Weights of a small GPT-style language model, trained from scratch on English Wikipedia.
Architecture: LayerNorm before each block, learned positions, biases, tied embeddings.
Training: a variant of Adam for these matrices, 907M tokens.
Each number is 128 + 32 x the weight over its row's rms, rounded and kept within 0 to 255. Layers, rows and columns count from 0. Numbers have three digits each. The size before them is the row's rms in percent of the matrix's.

# up: layer 6 MLP up, 2688x448, rms 0.0373, rows 1118-1230, columns 56-111
# down: layer 6 MLP down (transposed), 2688x448, rms 0.0335, rows 1118-1229, columns 56-111
up1118 097:151135097111206145123181144073063097116140215120125128141097156178106137178191121090224111170098112104097122157165140227117140103089111137106115141094177164143105124143
down1118 072:048203154120110152124125182055169129142123156158101097115157142123112144149105106159123110125105100124153173116122119106145103090155178095143112194133164117106141135122
up1119 043:118130152085190073136110127140209170088171138122128170131055140143114162157166188107088162116113105092125123139111138111100158161094120095171146145187142151115165135140
down1119 024:104115107078089142104144146106103124176079132084131156108138082190140111083096109140132152151099147167134149071181083143148061078109197186103105099064130111146132140135
up1120 106:105107107135157154153093105126133138138124123093143105131060125124141141143117129213120144171117107086150105108082145094146116127079127114097135112122180054138141101137
down1120 120:096097131121083126171150126143127138060139159164120165079112155120131089155107111104106160146164112177159159102170195115142065178164116212148090131175116105126117134093
up1121 090:148154162064138120152184130107151089159082108062102117101113206136094192170122143164142126125136147131095194157191176095069062102163114106142151138197149172130125063173
down1121 085:158153101100155126100106135135167155104114113153188140185210057055140111141157156156090099120171177153090162100161124167193174138129119158127054132114116122079127104062
up1122 102:058108136133169059203128140094132123111050164150146134093080084148127150144159157103143210157177157066128116120075118155148127131069136140170095123109125109100156102167
down1122 098:088217100117088166090116113185154088108157098100106154184164119156106120140118111110115179112118140133125064127140056070094163191169127136193087095166133133106091097094
up1123 114:068106080132116089173031120136038111199154053105151143059116093132141133203125167150114099146109112136145111121129095102094126120139091154041139125125146123112164094139
down1123 106:055142124163123138140100144092152129197102163144157078144165142171123155082123129141143096112142118146150093139089115193083196107067103113193117143117104156041188138110
up1124 094:082088160142159138152138181133161120097078091118076137124125154106093174166072109107110145112130126125124096134117134136109122110132085094147130105119153101101116101152
down1124 085:177157154076102129158191087099093101153093135125123111120109099103122087111102134126145119115140137087125172123105149158093105129130143099109168152153128140109171126067
up1125 117:163121156167096122145116153060111121086143172140196116073097164166100117094097151098148149134123130125132088198176159188103102120107086109123149080118131113093158137082
down1125 105:087144173106117198146089117068074160222197103105101130064085107094131128184154116131116142132131099147149115098127139167145118080154134115121117153140152106085123116101
up1126 112:052089144087209108094116094159101133202214115140184113140098139131080100134103138121123157192133133121080086120099079175127095139109076091135158122111177145059119147104
down1126 115:121085106190128090180164126131144121195186148114140144085097133143117105130089089163115187209110170123122056093154105145110135148075170052175102149124126105114113136157
up1127 117:115096152105105100172175139113095125094119099132175104092111108137150077153148134133160146112098101160077061134136094099078148126133113150151156127105141149097163087093
down1127 147:127138080094149161139110136125125099159077194146159134112177128092096139118076136067144130096160125102149124120205092128194157134131088123167124097156128150135091175167
up1128 122:195140162149163106156099108174160104137118155116116089114092167156132169137141117150113171130144117056122109116098134051157125149085074096146156130137120145157097082149
down1128 122:111199122111112122112136117139089117136180056196193097115166137102155125115148101103142141150089068132114124105116084100091185125132130157083119192155148134093108158084
up1129 111:071099153100095157108147117123055102200118170147196075100082103164147126140148126121132142158136094120117108131151109134142149102127125085115163121108153131174127143107
down1129 099:084056070136132162155118080097097135150201099102078159163091153122159150146132154157085130111132159118213123123092101108128122130207108165157077192134115138147128058143
up1130 108:117095094185156155108128119140107120121159132142170138105094162110159125108095138137111134137163118050134097114060129133089161184132068140100129121111113218083104113120
down1130 107:168126145128091144164072170158093126111165088141095152108144137108096071120111191128123096176089143144158166175157130159132051141129178099114144131137087148106169111178
up1131 093:133087195161147174137139143087101122115154148143146129191148121170135117112179098138104145171166102114136201126141176160130100118141125102062141174119097190153138141101
down1131 077:114117097196120152144164132153141141098111131176111170087122142070155202105112047101157140075055139144141140140127126110124135166137160119169070152096139120140141119179
up1132 083:125095157163114107187134140131121102213145121131146102130146132174118153137092055120101109106078105077097120112123043174066150140101162139134197084139146117152120159141
down1132 085:077130129108087122141130126089096133062214140118094194183071144075051175119143144129136141159157152177116062096083127123134155121163121114091044125153161192074136106171
up1133 091:138100111167079143190081131083188118093141123137167094101149105142196106108137074165132084163085099116116120114145157109094156152168139161164151150170168117128161128114
down1133 081:082064098120161196096117153090066131169161113118137122155139144108086090146095119136080158094116188146113122129158111072132089117148158106096055152158093111140151117120
up1134 107:161107170119092115144117164114108092158108101093122126135107100141167089172157141138161229100131094178108095135086106170120172135116119108076125161139163113131166122053
down1134 136:144107118123127133149084099065115128086156149152125090133119166096126140119100134155159127145112087139118131111127108124142097118154115082095179140157121132114117116170
up1135 089:059120097070128125091042099155109150198162156126181088169109088138127048144141121135126156124100111111132096130103142116085124101199125106079150142136158075139074125100
down1135 083:146176152127157173166154153136126114091121077174096134167097166108134107112115034137097072174102113097156185076100140090155117170110076139140122080096140143118176128127
up1136 116:102111142115095108158186149137140155154055127158082119113099130126140072169130131105148170124154119197103079134096097112116086131078136129122171138127131135079136094048
down1136 129:142098126142186163100102150094112146146186180104120111165143098133124164100088130143133131179145149089083139122168144110140166150182124105134099124093123154180089132205
up1137 102:196092118075125129142079165151100128157134183106113105107093176142162120127057106147128155158122184118072126119102151166176189085070121140168120070101064123115145123142
down1137 100:210140138158117171103096128156114158130095080161134131084127124141183147055111096167145111096134095131139121125133119104029160139155153153106146138159146125112115150095
up1138 126:169108078133151159136221160096127184169107156142113101156134127147110133110170094094119098140111174117137103099055092154096180117138106073181132156125149141072117149141
down1138 138:123103182126121143102085132153137114143133148155136144155109058130130149182125062099160174177145143135110123136122134218168050136115158087127139079135114163145098074114
up1139 122:153111171097076149113066112163186084096121127160141121106100146134102174147131143198137164145154110055120113126169121108125091130106122090113136081144122134117136123148
down1139 120:165106127106173097106079090105120093121102078147106152153147166121094156200179147115113128135137085172137101053143139150133149108073144149138181112095089076200102150127
up1140 103:128126205107141140089141138089076133143137124125134103138132193199135022113110132101145120112118127154088126127138145125097100101091071105113161160138130071159103139101
down1140 097:078072107200140130118131127118106132070095104102129198097079111130122141132130143147133166169067104065158140175167129140127130143171117107119116125114112135142167158166
up1141 089:138106145093107117146151155097151156112139122098079133109146138136164164093141088169125102125103193105121164119192184104138068124065177076173115110108139110116090137142
down1141 072:105102146155138153109111164119183053076147160178091164094120198078117102109104146094131143113140018077145138124094065138071116158105118130110087101173082146110173117152
up1142 081:107146150160102144158148152114088152160123104149144058161140133106150143174129149101144103140130142117183118176103129126134113129126077153077166134156160120156145103082
down1142 063:094000154147101151133114115098114122122077173115159190048086147113135113153118115115157096127226136139169089106129117156119118117097170086090082094107116151161116137140
up1143 096:118091131133153111123131127126148040171115130134091084168131153140156104119217110093127089131122098155102113148108145138140086133146099114081131183084194089102162151131
down1143 105:191168081154127067127125141168151141082119116150090087110169099175126130106035146163144142126159119136130080119137060106087200089120124151148065130172084120142068117153
up1144 114:160110160189100144179109096068169113074147112218144122089112183145141092171120077137140138098099132114125167128173166168059147124125133135143125037132176171132158118134
down1144 104:120135092081118106114167144065131158139173084110136166165125096076104083133127105131142132082117177106141162091169074112122145147195073129099072087167138119174111105152
up1145 041:113173202126162155162113120127115159144113196110158164145112150109185084166162168138140170133135146096091139162120134128196105121153161095148156072133159194128185137114
down1145 022:136092077081087114162151127099094097124150081124138155113160144102121176124079107135112101131091108162174143068174147142116172120124095161064029164104097090084061092192
up1146 067:183129150149051148144145152113150145151118161121128135170109125092133075125136104164114162169088102135096079104110145143134115096156128159073106129145185199095115160171
down1146 052:091072112116139157117086037160108114131152097102155081084209121173161199113139100053129123121145144104170169107120129151129099143119159139175091098133139096167132090092
up1147 122:125102095119096194203099121153069134099136107146169131136112149123147143169111117132086124112062143166129105108171106083111110187185077126166117205146115163118137105123
down1147 126:151096158121113095118173139108112120136069146133124177089180147120100109109218124096109113126202106125131133102161132153101112107121121110096132142130111128100161088160
up1148 089:092123187124095191143094135106184142138157155099148133101136181149109163156170115097118122131079121147166134129119099086222150165166128131122144142149167121142133091138
down1148 084:144127133120095141122159074174155138097144155160125091198094154229198131142075189096120173145188118150161126097119090134161138157096150126138122102116124040083130137083
up1149 039:139149090188117110143115059213135117122078149163118089191055172116129163069082112076168183119104131130113105127185123139196131139118162120087135119109188197148174123134
down1149 021:110076129084130130176153136072131129132191092141127137079146128088084096109146115147112116137135123124179174116116096113068094146158100107130101079172124083130069150092
up1150 097:108112177177201153122111111142101137162116151154119114090062121131145098093103071185155126183133170125144152142164127158151141110105146112147126158147137122151096093134
down1150 103:150043153149103105170108090122171147072195140128085148080069134133150183087200124195154139125115068120140115207053129179091091129109129134144111098138157128179122088069
up1151 113:180087121124109156169148123176151073187116138115098092140159149114112179128081124142132103207085061113100080145140156119166175111111114117108127154173133153070113144178
down1151 112:090143137144147071099161140119080121116091158090076119182136091141140155114117126175170135107113146135089127152091099056113104141096163146192157083158099119145070194111
up1152 113:106121152165116103079155173146186166139066133084176117165074147099094119140108099181113121146165091150106119104104124148166178117128050116139156137165158142105132122050
down1152 105:139148122130127175162187140153093147179146090187178182124169133086171140116110118100229130145114107077172153124101136098178119170151087126202059129157092113124108110142
up1153 042:133106161113125105160112112134039131162121091143129150105105120157170124132109132123129118157097143113136109148146092132136133097127163130166068151152145122114116188148
down1153 021:146229094137116089103124160112196152117198107157099078134128136086105116138133110073100147096151145105148150109042185064114130113130121128144036088145141099123106066154
up1154 095:116124106116159152123171134117102124218138061081149118129097101130078170138213141054150122142102136076147159145131138061102120085163160162087114150140152078096173124104
down1154 087:184131135124116155147075115043162090133075123138122155148208161091122148110152147145083104108109112127184197139042161105148181108128117077109092164101139184151175112091
up1155 119:160125131103149134114141116092110137095127089155088124110111178138141113120152097106121076098026155081085077197161137138087129098121114101141144135069160190123085109143
down1155 127:144119085138145086133049145142130114167123157123124151110145126091129106204091126123142112130128145140121134051151138187131107193133167133158079131085093148150174147104
up1156 038:166148140124138103077125124107071108141089125141141089137157205120137175165110157046134123147100148147177092125115146141107145158141168128082143116236141078165118160125
down1156 018:108095137139108121121108162130203195119171130151112134104144139105123118125088075176097092083168140119100144077136185120086171065154110095192143144128105183101131193168
up1157 108:149114154113128086112148180130087124139097116135122100116109141130140160154165181183072183206128149074128108098092113141107154097106056113101126205170154139137077103144
down1157 115:056115137169113126110136148141140134123181135178090136132116133105100179095121136115123136156168153140130100130097153150142138150177115124164140107130122184089107118167
up1158 086:061133145134128183163140119120103119117178180128188111130141108153133116137167114149138135153119169141128111087174108144153098188101137111113166148109117140167081124157
down1158 074:098098106038119122149149112143160112165117111141140164111065095072092123192070163101129149132116175078137119120121120133173104115157140159157049107166121158154117119126
up1159 046:073130174168128198197095113070124131090101116106093094113112115123179072131085138155148107160117081149168129103160072111173116164108164095128187110161172146141101174112
down1159 022:173132122115126148099138111144145118116190146148143119131121102170130172155135091096074136098133139096136140134080146120105105090146098115141000135114120141115119114136
up1160 125:116087105070110169093068184135124085116079121138074123131120155111108140171153165104082138143124162110095114073171177105106137117059098156173163193061135126093161124135
down1160 134:162137106110077124089131169141103119123169170118086156137165113122143111183092093132096078120149092144103125158109208137172215084132149117087107147110109114154107081137
up1161 118:114086064066126122135174098128122122179157096130140103175072184148136121195132165166120173157133128078080111078101106086140148194094129086117135107126097156084164093060
down1161 115:151150059158102157145089084124146104084065148050090142199166151091167173141150145139136139105111118126155087115167157107131172172169158136106124100107108177094076104097
up1162 086:095136132145154173105175196112123175171084119128139110087107112165231124137134146109121162170144126113109138102102113110100106120013177115107126101172125100149147148100
down1162 070:123063107128145135156132082144140156124111105075091135140118065111079188114041139167109173122121165164130108096108131158102130120157167170162079130094180152156177120138
up1163 104:159090185057086089136164130124081081173129129084141116150131083127091082140161120101193125087132093161131133122131108139063098130128117181124131152119148128109103109050
down1163 097:122144130186126205086104164113116128151119095150137106076156142082165131107133168072084159140130145124108187108106112032220183135127100086117097127154136182084116152169
up1164 104:171114137175147157147191120126107080154121167165092120117134080170127130146077103108151140093112113156152150128179155155127105172128136123107148213137111110136186125185
down1164 122:125155113139104217091122161114117188116145106143163142124148136133178122133165117155084114150109122102068113068125107151129148091141100109107100068113139121122155154188
up1165 116:120103138142102131160108142097125163131157146122142104112125120157144106184112098191156246111156133153116089151131103116061156160146147155162148124150155091153153087100
down1165 127:164147130127167164068130110127100017117129072133089138175146108131109136069142112137163170127150132189092123156146137108171126083151139173094097142133112144143121184133
up1166 038:149197090108084094142165101098061114166137183137117141133129117122186096140169130122139128166109100153136055110144140113139123124099081126157123165082091132106198165154
down1166 019:123034148196146101104161142156162165141146074124111170067100131057078098113137147119081133068156112127160127134165122152128112107177110184121056110199161125163155150136
up1167 080:148154134108106143140087180149132081147149105120118154128158159101125155164214131178161123139115175078135116134177154121196140078107133121123168121143130145176128138123
down1167 071:141091137164143090105155124103112193089093136089169163151140090221123130091087115139117124082125106137110107118106101142140156162081158199145138133055131133120121183069
up1168 113:095129101172179170164124089081090172143156118135174099152137114141190106135072156117145085156138174163106100108169167125120166113120096134076170091112175099124113082129
down1168 120:110055110189191122141130141124136144126144136111106105085138102083122118127092108149127135100100124113188137095135122101152129079127113160103071125232115073125102139170
up1169 117:130114103159158148108140168095118087135178131136143110129119113147130159157090138103172155132119159132122127108097150128146164128166163100100139146118137105096162135134
down1169 114:110131168172125109151143136113134150063180140169111192112118080193128140048104154146109066119098183126065096156166133109106138160138096105080062148094079131127147090136
up1170 100:136135114136181153076182097126137150111101181117168073087137184143126159126154163040153168158127114088118125128121110128150208079132109104135126152112142129093093099163
down1170 085:121168124095122085186160102088115167142055115145107132124159114071118130148096072129130142100228123138143115113076172148129084151124069131156108133124162177175151142165
up1171 043:149148175100097134147201077114107165194094114126109137062078154181182150042089153128152132137083138158176105204168141104080135102183130090105129130084157136143140145143
down1171 025:125091137156110115135089142140134167127095137187164116165144159078066065195176056119113102134154125105093109117093141135163119119124093154140016157183100124112115104099
up1172 099:122129068126101215159158099156126146142140089111159134148129156112134122177127134119109085195067127141137122161149151086121157166152111119097104179169123086127120131166
down1172 087:178158168128142110138128103179142124082086101136106109129206176127206157079159128097180086060196089145162127151138133176129114133166097098138114121115126109118127164032
up1173 113:100115115123190088207152114120092126095137132116161133133124118116177098106123162106176096113098116139113094173154106095098090083139136118107170082079134063103076116148
down1173 122:113107130175178153163107144099112104145120177149111112125136127100080113126086104102104154170171139168091210121092125124086102169130159116114115153144094130134108109103
up1174 099:126128098077124156101180112161122064186151144134151134209070141118153123174094138084145154191061112154077091130142124109138087118115111120147151165173143139037164108105
down1174 103:083056155145096150208164166139136041113104162178108152160153160163126145110105142143097086108130072103142115127130109121084076127197182110123182167072101155102120134092
up1175 042:097121143137079132110148139115179138156125041107124136109106141082122112129150140152171158089123078133089095126097104140131129092113140101122143120126146109118179143096
down1175 024:153095135131148157136099120099132082106098148156100138181109101150164166105101109130141123166095145127171158106144132099130100146192175165178079112141136110122114028093
up1176 120:093131137141145116129161130109080098139103166188161120158119081149105121137096114099108164102101108184091091065106113094148110162107144117168163170143112167079144122110
down1176 128:164118126146104079092175111128164094136079145120119149086189132096083109103150145122156157115172125077063141155113114132090186139156123104160153100217135142124130174170
up1177 118:146089135092147136167118169138140110101135075174172111119031098109107149140118097211071191122118111149119139153120084156130137139119089168112132114126167139105171128086
down1177 116:131132141140193124147125135142119147094159113091166087126198115103176116121139109150160139140188108131124088057128195145150148162106100156128168093134129143117099200124
up1178 099:083110148116166132154121120098060160159080080142163096156115147139129100187193158080126112113071130147113175169134136117114085090130108132083173109184194117152144121128
down1178 093:132083091216141154125117111133148138095221112136182118167122129105186117099126087182116145079145067085193096142112099139060123149145128094124106103177083122108168158193
up1179 112:112128140117127108139207123180060161086136129179158109076142156181131077120081147095152115079156122132088152132124101116078085136164114154178166171119070121109079102111
down1179 117:133114164163179158116141173081138092118116106098137132167145075057130112119126152156085166134128140101119120099150147096126094096139098132086093158139168138178129111166
up1180 122:117117081092139142103116149107145108155129169116150079143092130159146160135119149127147099154141108094121146069140087086102135170128074130111160138160168084166090089170
down1180 137:128114116096187128126140115132072099197139137133093097115142152117144161112120151117110110125148162134154154118111065093112116080135138092156105081111104093132133082139
up1181 111:111118138141107155136198116136134163139157189167119124140144133138117138140118122118147099134115115132093108197148132192109161122148156102114144150124123158075100122052
down1181 116:188116201064111131136150120124160103103125135142124092129097140094163100139104126107130125159150088075126116180085028078191071132099104121067126125153114104130181173166
up1182 088:153163101185130151199092134085159175111132113110134147088198110126074091155160155097068127087108192114089073148076078142105127142053093114061102116139121137099072112126
down1182 082:158083145144100096069168160148140116095090104194138140177078137061156174130136153221091155159138103136137124125115124120161098130145128127179058177150118144110178147037
up1183 125:116094065120106153067150126098174129169205109136144094101101168157202097117134189135154159193190131076106120098156192102158124097073082127103129083168113101064147110122
down1183 125:143158167123141068131056163108064155186098134125124104126118130098120099160140166104162110162120142132097156116106121125086130110148157138071080131111065133121194146127
up1184 101:171107126056138181119065148165188156159151154104095103048115148124154148129145130169162141188120172138146127093195153121160165148114165128113121100144186116084130168167
down1184 095:214138174149151151141110119132129126087114127092103147149146189122088145114134110163152113103057132086156110159162140059080116140132137135117110148068129134159092132129
up1185 109:103109109090176113120098094141033164113183106122089143115138130110175094098123168144165166136190176138090129125115134122166175072115149114065149109087122116164169138073
down1185 112:157077100142149131146159136128131098105142134156117163143119126167129101123104134125127135102180143158124165126149112147129163092146117143128183166134130160164136197203
up1186 110:110136136129094125150121116082083087137151121152103101099095132131202083108146092146130154130070158162113105151164178123141105159142082136114188130087137136153096090097
down1186 107:122107139125201098123154081148089160145187116153135144134082119106116120085152108101086191097132113131162064141085151130146148130142210128141035159165132103142093149151
up1187 111:147122165117150129132163162133123165154085151195143119155113143120121130149112130134097196157147141139128129091134132162121127083161140137085141129148118092117116095092
down1187 126:109053116105105138196121173110146119133115148126102164113086084108110153177119132149145103130113176128083125148166123155164060093121143049113208176144094117182092181103
up1188 115:102094111147130162173153121120119148142125069104159110183105116162183168099121127180140116077145070170099114108115136136091078165123079103110152099112127110114134119089
down1188 117:102153128123067156106130144142102157112097179142107084148138156156137200134079172105151128151123164103135186066139151084113163149184136134110093185127149081105145171178
up1189 076:092161148102113137130166195132118080147123043171138089121170098086098115153126098135089124123138108112136126176148133177127130111072150048065153189145104125116151186154
down1189 067:154042090193150123144054101096101105095155147102083043150089172134137159131105115139103133106150162105160145127113097079207143094177104172095120097101103100135133093120
up1190 118:138101114142179141153112101139109145181096202112150072127123127146147121141134138155140146176129143110112150118165118152076106158153054083047161128108131057128131112129
down1190 127:066146182116165179138118088124108131177172115138144078149164137168176091174109105129120055137149139112105160093160133122130115150125075172095051151117074103160133101096
up1191 111:132115179104116127112120097166178128159087097127133132145083145127094115166115065141120152105129162131111117135152129203149097125141057126163121143138191094137081075121
down1191 117:174168053159060133220082106155124103099130137132130145081133100104169111070090172155168092074182101125193145091161125133149171127146080178118095114129154130107150164148
up1192 133:125103178089138159121147168118164077106167141092165106156121158172155086108105104140106110081096106130114072180177095108131134160115099087161171069154161147168113071167
down1192 139:106149129110099085168204169098119099114086087094138100115151115125126112125155153094103125101167153121123114109191170116142139167123158139114216100105112158151094177077
up1193 116:151107140114161137121088116161086115128152138112142090108100070118079174147058144148135140133145167121104079133132123193077124075140128090108145159179121150105106106124
down1193 122:128089089123100145116076055131080071153149060165153087145138086110152117137080116165103098116218144097123140120100164142101114123106108085136138103169137139107154132168
up1194 099:073127134134084183133184116154118159162161126160129091129093182127214058164122091106161143161109144105112167118143166125160084155135157133173130135127119137147131135135
down1194 097:121064065187106145100163182110121142101108119103114134111165105153142153094173142133114148125124059134138102159109106149080094140157168082129093117145143082151140155116
up1195 117:133127161109149156192062127144148081182131164093133096106112125119121103163140149167080185102153107120085149152145099120127132232184111143067139110148146115211114130100
down1195 135:184175116163083146125162125100080177057119138155103152156104163117120101113134122127163103162117156152151108138124173151106108076062139101177128153087140122135146139153
up1196 078:157150159127199137133124107128106115132063154068167077132129123140129134114192116113114095142053054116131150138105146154109104142120111162061161122084132119137107097132
down1196 065:111101128147109094119177177122121179151155111157109208109172142113199111120075140153158103141165152120225071146120139141146130100169140127181092151142118114107160139072
up1197 100:135080127079113138111127142119138097205163179086133147105100082086156165129122133180138161176140145115106149077080116110152121133172116132149161130130143087171137134157
down1197 097:216075113117146120123077126109189067088171087144129123141100220093132147167149150179127143099111117118147110126181150127119155155167140211136107084144191168100138131178
up1198 110:134101121097127156128085090156093120102137146155106145140083223135100135154183145183182095141099112143074171137137127179090160062161109137126139122121132122142186118160
down1198 111:149151174133125107143125136166178119195174124125161155091093134102040167139133168129144131140122129162111064125139186073084123137136176201148156128073118089158130096142
up1199 105:147136113124150065137137134148059153170194123168138102126058218126153048144079157166127152152122113139101093133176073110072062132117092110103154105126135175099199117068
down1199 106:131117160165070120139155093108178133135084122136173120135143136114118145084210108110112167189138164118141115088130169156191138122107129111143126078209192119146143125130
up1200 096:170143092169123136102168133123095096155072095089125152125112106155156114131115159129136139103149130131137067082209141129120155144140098069172155155070129100120151099110
down1200 082:099161095121196102124048132084141174118151133152095155119146129113120145195180115123081126167155128172197152159070129146120115110105127134142086115109204140134077147136
up1201 110:148121106107118127093135189149138064098096111091120132135138206125139113135088179145165131121131100132133149131184172073160115145147144127102127078113173091121105114083
down1201 120:082097106151089140131154115083062127125173159079125038165082123150171133135144189142120073102070157113102058167126111158136099057085145133125144159106104195116121088108
up1202 041:180100088121118101037102151116123108161136116131128096152142053150139133129088098128105172127115105147116113138162105122143094178146094112147141136112096141130144154201
down1202 020:106211138119139134128150088177083136102121111153112129149107160119099106158193159109152156113132151081131160109062154109123134146139146101086117165128151099162117191068
up1203 101:076105132056156148105056151136063152204179155159171100150091157155177105117129100101172189171131133131118164066112091138138138141082092176148158114111153084077125143118
down1203 079:138164125118119126124104117109095162114129112171138092117148121089126122153156149142153130074129135064153143132116129109140188133097152133144077125170122102154100182095
up1204 121:067105106165103151109174112144091122113088111116167115094142074133114052109111155110080133098164151086089092133104112132140129111131100122112121179171178167127194118156
down1204 130:080105100216153105097157131159192157071111160184083154124100121155101105169144135141080054111107175074147064145150078151152084111063110103101147169109125116140116126128
up1205 096:146122159101127121065152098091037105092075112166067140075161140143131078194171121120099118075099108143122157170157112125091111157131138181170160145116162155119087131103
down1205 110:170098084119162140161118136108143094163213105173166144095079096108142119098154125128119166132153128136198127116101162147100103109063129090138118153131104078123135072183
up1206 108:102116125172158110108133071094132145119182138157200103196174142106212154127152156107130171185089112119115118078116111113135159087160128076092136150141162118165129072125
down1206 111:125111101126117104190137127113115178120112113075122114084125119160112083130113102074115151116138127189163125153137152170127083053108162152130174139123147090123109164146
up1207 117:152113112100143159124163163163121131155128118108085105100107158156149135107187115166119105172100092101102143131103148157121090140120036145079151147116114123143107114090
down1207 109:055188126106106070127155133119140131137104094117117141135082167132150169123059146152110142125185161151182080122072116142134107132100124147131152125158119140122140149123
up1208 075:139121168147106143177160185097173150112108111099118084071079180109144111095113104110150158140113110120128126132133159087162108156124117103129094145141194140119074111106
down1208 056:098108073115088152127119145109114165134118122201158150163199068067103100134097115112109136143126123156174117115122126097138071107142151239150127138087075080097115168132
up1209 101:120112132037079150073123115147112178181117101094146141162125184118155129161124109101171162116130105065108136078172141101118153150191104196141164213173134125143144138141
down1209 093:105102150102133174079159125200170114162161148086106113136208119114145153158088138145124153085136125123152174145150131079101090148124159157212078109108131116103131143118
up1210 124:096129155181141138149120122125112125169116122099138105118089116114110102117068105131136113159120166145108130134216129176127108138109105082140139210112135144150116123149
down1210 139:134096124144100102175106120101099149104099142121143131143097137097116176155111170111101127085122149130153112139110189081139150147162131160120130092133185158150147180098
up1211 108:139119126084103120180099073090118160154137132170131124122124150114192110145151153108188150102152105135131126088173175061138150165165123136151122113089069153153104082097
down1211 117:106155083178135143104101122145089155171099113174146122165144081135075144155087214102028073136147118109187121136131051184149161140148113138043129188113195080078153150133
up1212 114:106117131122122186075110135098088114089157110091096150145125134125158101104139139130161109114148132153127135101189193175138110075130110104114166091087166156166124085093
down1212 111:150107130150128117134115164139168141123165094127099107136035137228102134116118100089115171094141152113082111137072136088115120164129165128121046137171117140122121096121
up1213 103:106092141143172103160169185081114147190096170151127106144147115145123208068148168139129138191147173118131113149116147127152135144126126122120177130157130206150125116166
down1213 086:118082092152123113138109128148094095144109136144115110190100113123062071085162147123088095096075098132168170144175118163117199153128082106145074109124088079206099081118
up1214 100:114103143160182129147063108116166149129161088085095106103100134113088091141145064103091127123029179121135095130161144161066122035133150115122119093113196146135163085110
down1214 109:115084118168099102119152054114129171091137161146171149142146090166152110088125134120110126093208134126108096147114183109123141092132148137136144056135095153137104114137
up1215 106:173139145158125092110120140142094156184134088160130091132141097116112167118144176100060136184093125150109036138156124155104173051122073128159146180078147177125167129088
down1215 116:154129135129148097134152148122141103115134146129126154111155159129155168108193148158126185155076188115172120075169104134168119097078136155146115091158088162077095178072
up1216 121:119114128137114165231156106162143093157170144153081075134136138126158083144104139166091158122122098142108149125134143093127105173088126105102154121171079138105069134151
down1216 123:090123164188115138163115127123141101138129118107127141173097118148120131131092158150149141079110161106211091136102106114151100137167118123128126149088093111120097191148
up1217 100:095084102130193116134173143097076185117157121130127091120098148131103133132151135190080198186127118149122129075089133172138178107105166196148155122160136153129103149139
down1217 099:179100086160120166154156118140166169094118103141112138119108113130138155092125136116125133119088122098199170162132111129138126143160155125222123114067137160112109119176
up1218 099:169125179146178155106137105113019162128157183111158109131149136143102155127092118155112132145167135108158105081149151114085200096138129147098146120144148135171135052141
down1218 095:131209076129100067120150119166119144131118099144091151116115145110121098157078158028137124118119129150121149155142153150131071125119113164152140076117125084120128112185
up1219 112:152132130095129189098142143198170106122118098121098100145122142161152190115134141148103140114095077110100143070095093156151165134140149101126118147129146172114143126132
down1219 120:068117128164175075123116133139090142205193118153110189138107120137160042132148152134096118179090218154155147156157062130188138164115127131094096135120105058152081094142
up1220 087:081109164203177134074122137125144113129206123190137119110072130107138150145112145111116136097147133147116112169123081167140123103099178097055159161089123118119149174183
down1220 085:142060122150150130151127075166093142087155084110093115084164182138084179050082175135083128109167148105147115129132208159115140175123090113130114105114128159139114178135
up1221 113:114115121123138092081166167165102147133179098139144104113112099124122139167123126080111137159057105040131114150126115042061110117140175169128133145158141120117178118154
down1221 116:200150116153109158177130135067169129145027109151092121167181157080182167101112152146172154168127136149147158099074158089167119111122132116100119135076115097088174067144
up1222 093:063109149061130213113101128114123123146177142111137076167130132131161200129110126124129126144111105127091101151179141128141127169102142148127162168123165101162103132200
down1222 097:168125108129056158146146147126116166130146119137111115131189093105149152124144127138126117149131133169162126087132139118138124105188150192056152098166154111083138134058
up1223 111:120113171077149109107094102103167126135066152101121098104149083136198147121152136088135168124080095149110183151151130114125082145164097113116155102146058085120174096147
down1223 110:139113138171095120172094137086125117127090062137122172161164117119131075127105156101095162161121149076137100132082141163237165127144197116116155113144128146154143117164
up1224 126:052090143127128131101134165166109085172163103098140115135070095145126128168139103215084134154101117156106117129078084118131138197138099144195125167196180099171146118166
down1224 141:107078142085129127130148146087123107151105169169117124107162121098188168111094118090173140110160171175183136107155155122163104133119170102067190107134104166108135144136
up1225 105:115114089046151117146111156138053120182166125189130089080137144153150108123177155110132147168124152082125132160155082107170121154173132112175136131104119111162094091090
down1225 103:112063092164115129109134156100106087104157176142109147105114147081144118128124139148126173115138138117108150105130167124104144122164101070126143163127090169144129150097
up1226 126:092095141075145165125119137121069051136143147128141113071162128164155108146122185122136156145122151123094054094120174094123182093114146095146139134121115117105092090180
down1226 135:139087116154119168191117099082105090101098170112100136105103102188083136113099122101100157107099120115125090148107160133086166107147115097129199150158085145145119088137
up1227 127:143128137215126188121145145101163070114184109111094137189104097165175068101097112127090162101129138206114055144165137136136138164134164095127141128143204086158093123105
down1227 125:156128113200124134160089082087116152170091129124184144122179171139202137101137104175176098115158123097145150133187099119160140173193144151050137152162136111144133082091
up1228 106:027092132136222084106067125118098182184207125139139115082119085145098129131118170169093157149077189098133133131108125180100113115081136127105158138083109099191095111192
down1228 113:146077164168102149175168139122141172107157130189085171111144154162175104091149113135149109109155071124154092202148109120097153167104097118079162144182136111115126159110
up1229 043:174154138121132185105152144138145122085142108167127083129085082068151168160136098134114124128104147144198137064119137136137187162077087127088112101155175131128136085109
down1229 024:122023182128158140131103100101097137134047182079124191147161139206121185093149121180132148098105134097082124101135130160121144130145151133182169181101135071128152190125
up1230 117:157114191084120116122151123107060093097147167153114108125095152130096115100126121087165156087141112103096099141122159170038112128113072168137170123162183189092158111140